Weights of a small transformer language model.
Size: 25 layers, width 384, MLP 1536 squared ReLU, vocabulary 8192, 75.2M parameters.
Architecture: rotary positions, untied embeddings, normalized queries and keys, some layers without positions, local attention windows, shifted keys, hashed n-gram embeddings, learned residual scales, skips across layers.
Training: a variant of Adam for these matrices, 379M tokens, 12708 steps.
Each number is 200 + 20 x the weight over the matrix's rms, rounded and kept within 0 to 999. Layers, rows and columns count from 0.

# layer 2 attention output (transposed), 384x384, rms 0.0729, rows 347-372, columns 128-191
199,197,185,186,229,206,218,231,217,198,211,217,178,165,207,189,157,214,205,231,212,212,168,182,207,226,194,192,206,172,180,203,204,202,156,203,182,203,181,209,222,194,179,181,213,178,186,186,218,183,214,210,203,190,202,209,180,193,181,193,193,239,194,203
167,206,216,230,183,194,221,191,220,163,205,206,220,193,193,161,191,183,204,175,206,188,198,182,192,179,196,188,183,212,201,207,174,187,215,232,142,191,180,213,255,191,198,201,187,202,186,178,203,169,244,220,146,192,190,213,215,195,226,217,210,163,160,223
204,196,188,202,133,202,216,208,210,163,195,206,177,178,195,209,231,141,217,175,243,191,202,230,199,185,180,216,237,160,210,213,184,215,169,198,221,234,215,226,174,264,179,164,201,210,159,185,171,198,194,197,198,193,168,235,217,224,188,193,154,200,201,219
150,222,183,208,193,160,190,233,196,176,199,160,184,223,187,243,192,216,218,172,210,156,173,217,189,196,153,212,192,215,151,164,198,193,201,212,184,201,180,227,204,209,203,201,190,218,192,204,212,238,225,193,208,215,217,205,225,210,216,173,170,216,185,217
201,184,210,180,230,162,182,181,199,220,224,177,189,186,197,240,179,227,188,206,210,205,178,189,163,191,212,239,201,242,207,211,187,173,173,192,222,199,242,182,198,155,162,209,177,204,232,181,195,210,199,195,226,199,185,207,226,203,190,201,184,200,193,212
215,175,209,195,236,186,228,197,222,179,202,181,202,171,201,182,192,191,196,195,228,210,196,194,186,183,225,198,211,197,201,243,214,188,198,203,203,175,205,214,191,223,231,198,165,184,259,196,214,210,216,202,180,191,197,216,166,210,208,176,237,239,201,198
177,186,185,220,213,181,167,224,193,202,176,213,197,233,230,188,227,160,175,203,175,191,222,219,246,164,162,218,243,166,195,209,178,187,172,187,175,182,227,216,199,194,192,207,209,167,183,230,207,197,226,238,221,232,188,213,175,214,193,177,218,208,192,250
217,173,204,190,202,218,176,156,192,188,205,207,163,213,207,238,205,195,173,248,219,199,204,168,197,241,211,138,212,172,170,206,213,183,188,203,202,174,181,169,201,203,239,219,179,215,183,208,192,215,226,225,173,163,209,226,247,187,171,255,200,218,203,216
220,206,206,183,209,202,200,201,187,171,207,197,248,169,165,150,213,219,199,194,167,211,156,168,231,225,210,211,189,245,218,193,222,179,209,217,227,196,210,178,161,197,182,223,153,180,204,197,176,172,187,203,213,198,206,161,174,235,190,198,203,209,195,195
221,184,218,197,192,213,215,216,209,204,205,202,217,194,203,154,212,158,178,216,195,190,237,258,215,205,179,207,208,196,202,193,170,218,222,218,233,227,183,203,183,241,219,194,248,238,187,185,198,177,187,186,206,208,221,205,193,218,204,184,215,209,187,230
205,209,204,198,195,202,172,201,186,186,233,199,228,211,201,202,221,202,191,209,205,164,195,215,201,209,180,219,234,219,225,189,215,221,230,190,187,199,198,206,208,214,195,209,225,202,218,201,197,228,184,207,235,228,177,204,192,209,233,177,205,194,185,197
178,210,180,193,169,183,168,206,186,225,208,219,184,201,235,197,187,180,198,167,182,191,186,204,173,232,193,239,195,208,191,209,205,189,203,168,202,192,236,200,195,216,209,166,215,225,175,194,190,195,158,187,187,226,196,217,197,168,230,217,202,175,194,168
192,250,242,181,166,177,187,164,207,195,189,227,222,187,209,184,181,171,200,186,174,215,153,170,200,242,222,223,175,214,197,226,227,193,195,200,214,205,192,195,213,174,198,185,183,215,226,190,210,204,175,156,215,208,207,194,171,190,175,185,209,209,180,210
193,214,195,185,199,186,184,187,194,191,196,228,204,214,213,205,185,178,176,189,174,168,144,189,178,187,168,209,194,185,235,236,209,204,194,208,209,212,248,169,226,213,153,193,186,198,175,221,192,201,198,182,211,163,198,199,181,215,178,163,179,207,204,177
203,166,208,195,209,193,191,205,174,184,207,181,159,207,197,207,203,211,171,196,250,217,185,200,191,182,209,200,163,227,174,199,170,213,200,183,205,204,241,201,178,202,201,215,216,233,208,209,184,219,172,211,194,216,184,224,190,177,163,179,225,206,217,184
217,216,216,191,220,239,245,150,220,191,155,196,185,219,182,222,180,214,214,180,196,224,204,201,205,205,200,219,210,186,176,190,232,252,200,189,199,220,219,200,181,203,224,209,217,216,193,206,205,211,173,198,208,183,198,197,210,169,233,233,221,248,244,182
204,197,161,162,214,189,243,198,196,198,221,213,174,210,215,215,211,219,181,195,205,197,230,213,210,185,197,211,227,170,198,174,170,209,198,192,196,206,198,166,222,187,212,201,226,231,224,222,183,205,231,210,223,166,218,186,221,203,209,200,206,209,209,195
170,219,200,197,203,167,234,166,202,167,212,182,187,208,243,183,191,178,167,207,189,203,236,203,183,225,179,198,161,242,187,160,220,199,205,181,204,169,196,215,199,167,188,219,232,230,191,192,205,212,197,201,177,224,193,191,159,181,170,194,213,172,210,235
206,220,191,185,199,197,218,205,214,202,191,188,225,222,215,203,221,160,178,180,169,177,203,215,174,211,224,181,204,201,214,223,182,184,212,180,222,181,167,197,216,193,207,225,205,214,245,219,198,228,210,171,209,156,189,194,240,210,180,199,189,202,236,196
174,171,185,216,176,176,208,214,214,197,190,192,188,251,225,188,200,179,224,213,206,219,227,206,214,206,146,225,215,182,206,225,215,225,173,203,195,191,145,203,246,208,217,164,177,209,194,197,221,197,225,221,178,209,221,188,220,200,207,211,200,218,219,185
197,199,249,209,238,195,230,207,177,231,183,188,202,193,217,183,156,214,197,208,201,175,219,183,230,210,177,192,222,196,169,184,198,196,172,222,203,156,185,195,210,184,221,222,175,191,216,202,236,183,192,206,233,220,235,203,167,240,198,175,197,190,208,207
202,215,186,218,170,217,198,206,202,182,222,163,201,201,194,204,206,218,172,218,204,197,199,157,180,198,209,213,150,208,195,193,212,202,194,149,217,229,202,184,208,189,201,170,193,238,210,212,185,193,182,221,221,211,172,203,232,208,217,180,224,217,247,211
194,205,211,212,227,185,203,170,179,211,215,191,186,199,179,196,205,214,177,192,229,209,176,201,180,228,204,200,153,184,217,211,221,186,202,205,224,195,181,187,252,199,181,210,202,253,256,239,220,211,192,176,207,178,202,219,186,220,195,182,190,215,181,211
211,188,224,176,204,198,194,187,201,179,212,201,226,219,183,215,190,195,197,215,191,208,171,199,181,191,227,207,156,212,192,202,219,207,228,203,172,221,185,203,192,223,216,209,181,183,179,200,186,189,198,214,207,225,196,244,205,160,198,217,200,219,204,266
199,203,179,220,220,195,201,207,151,166,191,208,176,198,209,159,235,191,237,211,190,179,172,195,184,222,208,251,200,235,198,183,174,179,236,214,214,222,189,224,190,203,171,196,200,218,241,254,180,194,171,200,184,214,200,223,147,161,204,206,213,146,166,206
192,233,242,178,220,217,235,199,197,211,232,228,204,183,231,224,222,197,188,189,176,185,186,217,187,194,194,182,195,212,165,197,168,287,208,211,241,218,193,216,133,210,249,212,234,233,239,225,208,179,185,192,229,203,244,211,184,215,182,201,235,178,220,158
# layer 2 attention value, 384x384, rms 0.074, rows 348-372, columns 128-191
193,205,198,218,212,224,199,235,215,208,214,205,166,216,191,206,191,193,230,215,183,202,240,179,213,249,190,214,204,170,225,206,218,192,226,211,169,219,241,202,186,188,206,184,208,201,215,226,178,191,201,199,191,197,179,208,206,189,188,207,174,191,186,191
207,194,220,207,184,196,199,175,136,185,181,202,200,191,197,165,219,200,177,240,208,223,196,197,192,203,191,195,220,197,188,169,185,195,187,197,188,158,202,195,192,211,213,196,198,206,200,194,182,194,189,195,177,219,216,191,184,174,239,203,231,220,198,210
210,193,196,170,204,204,190,185,191,201,221,169,262,193,204,185,224,207,181,165,236,215,199,248,219,185,188,193,223,225,193,195,221,213,219,186,195,189,164,201,255,174,206,228,190,191,219,175,189,183,195,190,198,240,174,199,204,191,197,166,191,225,200,210
223,217,190,177,205,146,216,200,224,177,202,197,204,193,197,215,192,195,162,201,207,209,157,222,193,166,203,193,186,219,204,227,203,187,219,182,252,184,173,185,205,187,248,210,212,182,202,188,165,177,178,190,183,205,213,209,205,208,158,166,200,240,212,221
203,207,190,185,217,220,213,197,165,171,213,216,196,232,173,164,209,196,209,220,213,200,207,212,179,183,192,202,191,204,243,224,172,194,211,203,206,178,222,198,185,183,221,204,203,196,179,196,184,187,197,199,210,195,204,185,195,198,185,178,226,247,201,216
175,212,166,228,174,186,208,228,144,183,172,190,191,213,197,152,209,181,209,266,198,191,180,221,201,200,192,212,194,205,164,194,198,188,166,212,189,169,236,212,191,222,195,175,191,203,226,177,200,170,187,226,195,236,207,196,173,198,232,192,202,212,189,201
217,207,180,184,180,175,183,200,211,213,204,179,231,211,217,204,188,209,186,205,184,204,146,211,186,165,215,199,190,208,222,228,214,213,210,210,202,181,224,189,197,187,222,185,201,196,200,180,206,201,180,201,167,202,197,189,187,191,171,162,178,215,203,196
184,209,188,193,204,226,211,208,216,198,209,220,214,194,192,180,204,196,201,190,206,204,218,208,209,199,211,188,202,207,188,165,209,195,170,213,211,218,204,210,195,188,191,205,190,211,224,243,161,206,234,204,210,213,186,192,203,208,223,221,247,208,211,198
184,190,201,183,199,199,211,171,151,192,209,205,195,181,187,200,212,188,219,185,216,210,228,233,215,177,199,206,173,173,209,185,165,243,211,179,196,179,193,198,212,218,219,200,200,194,184,200,248,226,223,189,198,183,192,201,198,208,235,199,214,218,203,197
180,194,212,188,210,210,210,184,217,203,201,215,184,161,227,212,192,222,215,167,186,198,177,199,197,263,197,209,215,239,169,184,206,151,207,204,206,211,204,227,177,195,195,196,198,203,173,165,202,194,202,200,207,187,206,221,194,200,182,178,174,199,222,200
206,196,223,217,202,178,191,217,168,201,194,179,193,170,204,182,186,185,216,211,199,183,191,187,201,191,195,214,195,192,176,191,188,224,205,203,154,177,208,192,214,233,199,185,198,202,218,187,189,172,191,199,196,226,208,208,202,200,220,227,191,186,189,202
208,186,212,176,208,186,218,166,171,209,196,212,194,177,186,221,194,210,195,243,211,206,196,205,203,197,212,183,199,228,194,201,214,211,207,206,220,195,203,192,193,186,210,181,205,192,184,213,205,187,175,186,178,165,202,207,208,186,191,203,189,205,200,198
211,208,204,224,185,197,204,187,181,184,178,234,200,211,176,176,185,196,198,234,197,205,184,183,176,201,207,194,231,215,168,218,228,217,142,189,219,198,204,212,214,213,218,193,203,195,217,200,231,206,208,204,206,213,197,200,207,184,228,173,179,199,210,194
218,222,185,201,179,174,194,192,170,187,175,182,208,194,207,216,199,193,174,179,227,202,184,199,197,170,204,185,213,173,200,185,217,232,219,173,194,184,199,194,188,222,218,195,209,199,207,188,203,196,179,184,218,217,205,197,215,162,201,176,214,220,207,194
232,194,189,200,203,208,179,224,206,215,207,180,185,233,196,240,194,196,192,207,209,188,157,178,185,159,210,177,154,204,230,162,220,234,188,186,212,189,196,214,183,197,216,203,215,211,224,228,192,197,187,191,212,206,210,193,234,211,208,219,197,199,196,179
202,199,186,202,185,219,193,220,220,232,212,212,205,193,226,196,199,204,219,179,201,182,167,188,216,213,206,176,203,182,192,150,229,195,204,201,188,211,175,197,188,226,185,192,217,204,193,213,203,177,219,193,201,161,198,201,195,202,206,192,184,186,207,189
232,206,196,216,210,203,188,207,176,205,204,174,195,193,227,212,202,190,174,198,200,203,228,215,226,198,198,208,192,183,205,211,259,205,213,198,211,194,213,199,190,171,199,210,208,173,205,169,202,198,182,206,194,207,184,199,215,191,182,157,177,206,207,184
170,192,209,227,208,192,202,185,190,217,214,230,195,221,180,198,188,195,201,205,231,217,196,211,220,205,207,188,173,180,156,207,176,190,172,194,185,197,170,193,211,236,195,208,205,216,204,238,210,183,203,187,192,175,201,194,211,224,223,202,188,213,197,175
208,177,213,181,179,207,194,193,165,200,228,206,219,230,172,200,195,213,202,195,223,214,190,220,180,182,188,194,198,208,159,181,194,198,198,205,154,208,193,213,197,204,184,199,179,213,211,181,227,204,177,210,191,190,206,185,179,189,206,202,225,172,194,198
195,217,159,182,216,194,198,184,241,207,216,228,164,232,204,189,213,203,224,189,205,201,196,226,202,200,199,163,177,234,208,191,184,170,173,185,207,199,225,188,196,194,241,199,196,214,179,208,205,194,188,195,238,185,198,214,200,185,176,157,187,225,215,202
203,210,203,178,206,172,201,218,215,187,202,188,220,197,179,197,206,226,195,186,173,173,188,201,194,156,212,209,192,177,217,224,228,195,240,208,222,240,190,207,194,209,161,184,193,190,185,239,187,215,226,199,201,162,196,180,208,201,194,186,184,174,198,188
220,211,158,211,182,197,210,245,191,190,193,199,184,194,249,215,194,174,204,224,188,200,176,214,207,193,202,214,196,208,192,209,233,214,188,216,211,191,203,222,208,208,197,190,201,197,217,186,212,155,205,203,184,217,191,196,200,211,234,192,205,201,195,197
190,176,230,235,204,223,193,220,197,215,196,181,201,198,219,217,201,214,193,213,157,168,196,178,195,193,203,204,216,215,226,247,205,181,227,225,209,200,208,180,207,161,188,203,198,203,187,186,151,233,164,184,205,186,210,204,206,227,193,189,180,193,198,183
195,201,222,196,200,135,174,221,146,168,209,192,205,191,228,206,175,181,174,215,194,201,200,192,196,182,171,230,194,208,211,213,186,199,194,201,194,208,187,206,203,199,160,161,179,199,208,168,209,201,197,221,211,212,215,226,201,188,202,244,194,203,177,228
213,207,204,188,203,164,201,186,191,181,209,213,205,179,207,206,206,162,195,220,213,221,232,210,208,169,185,187,195,207,203,169,181,254,195,183,200,199,168,206,186,225,216,217,194,201,214,204,230,201,211,207,207,188,183,212,207,203,203,200,190,227,197,214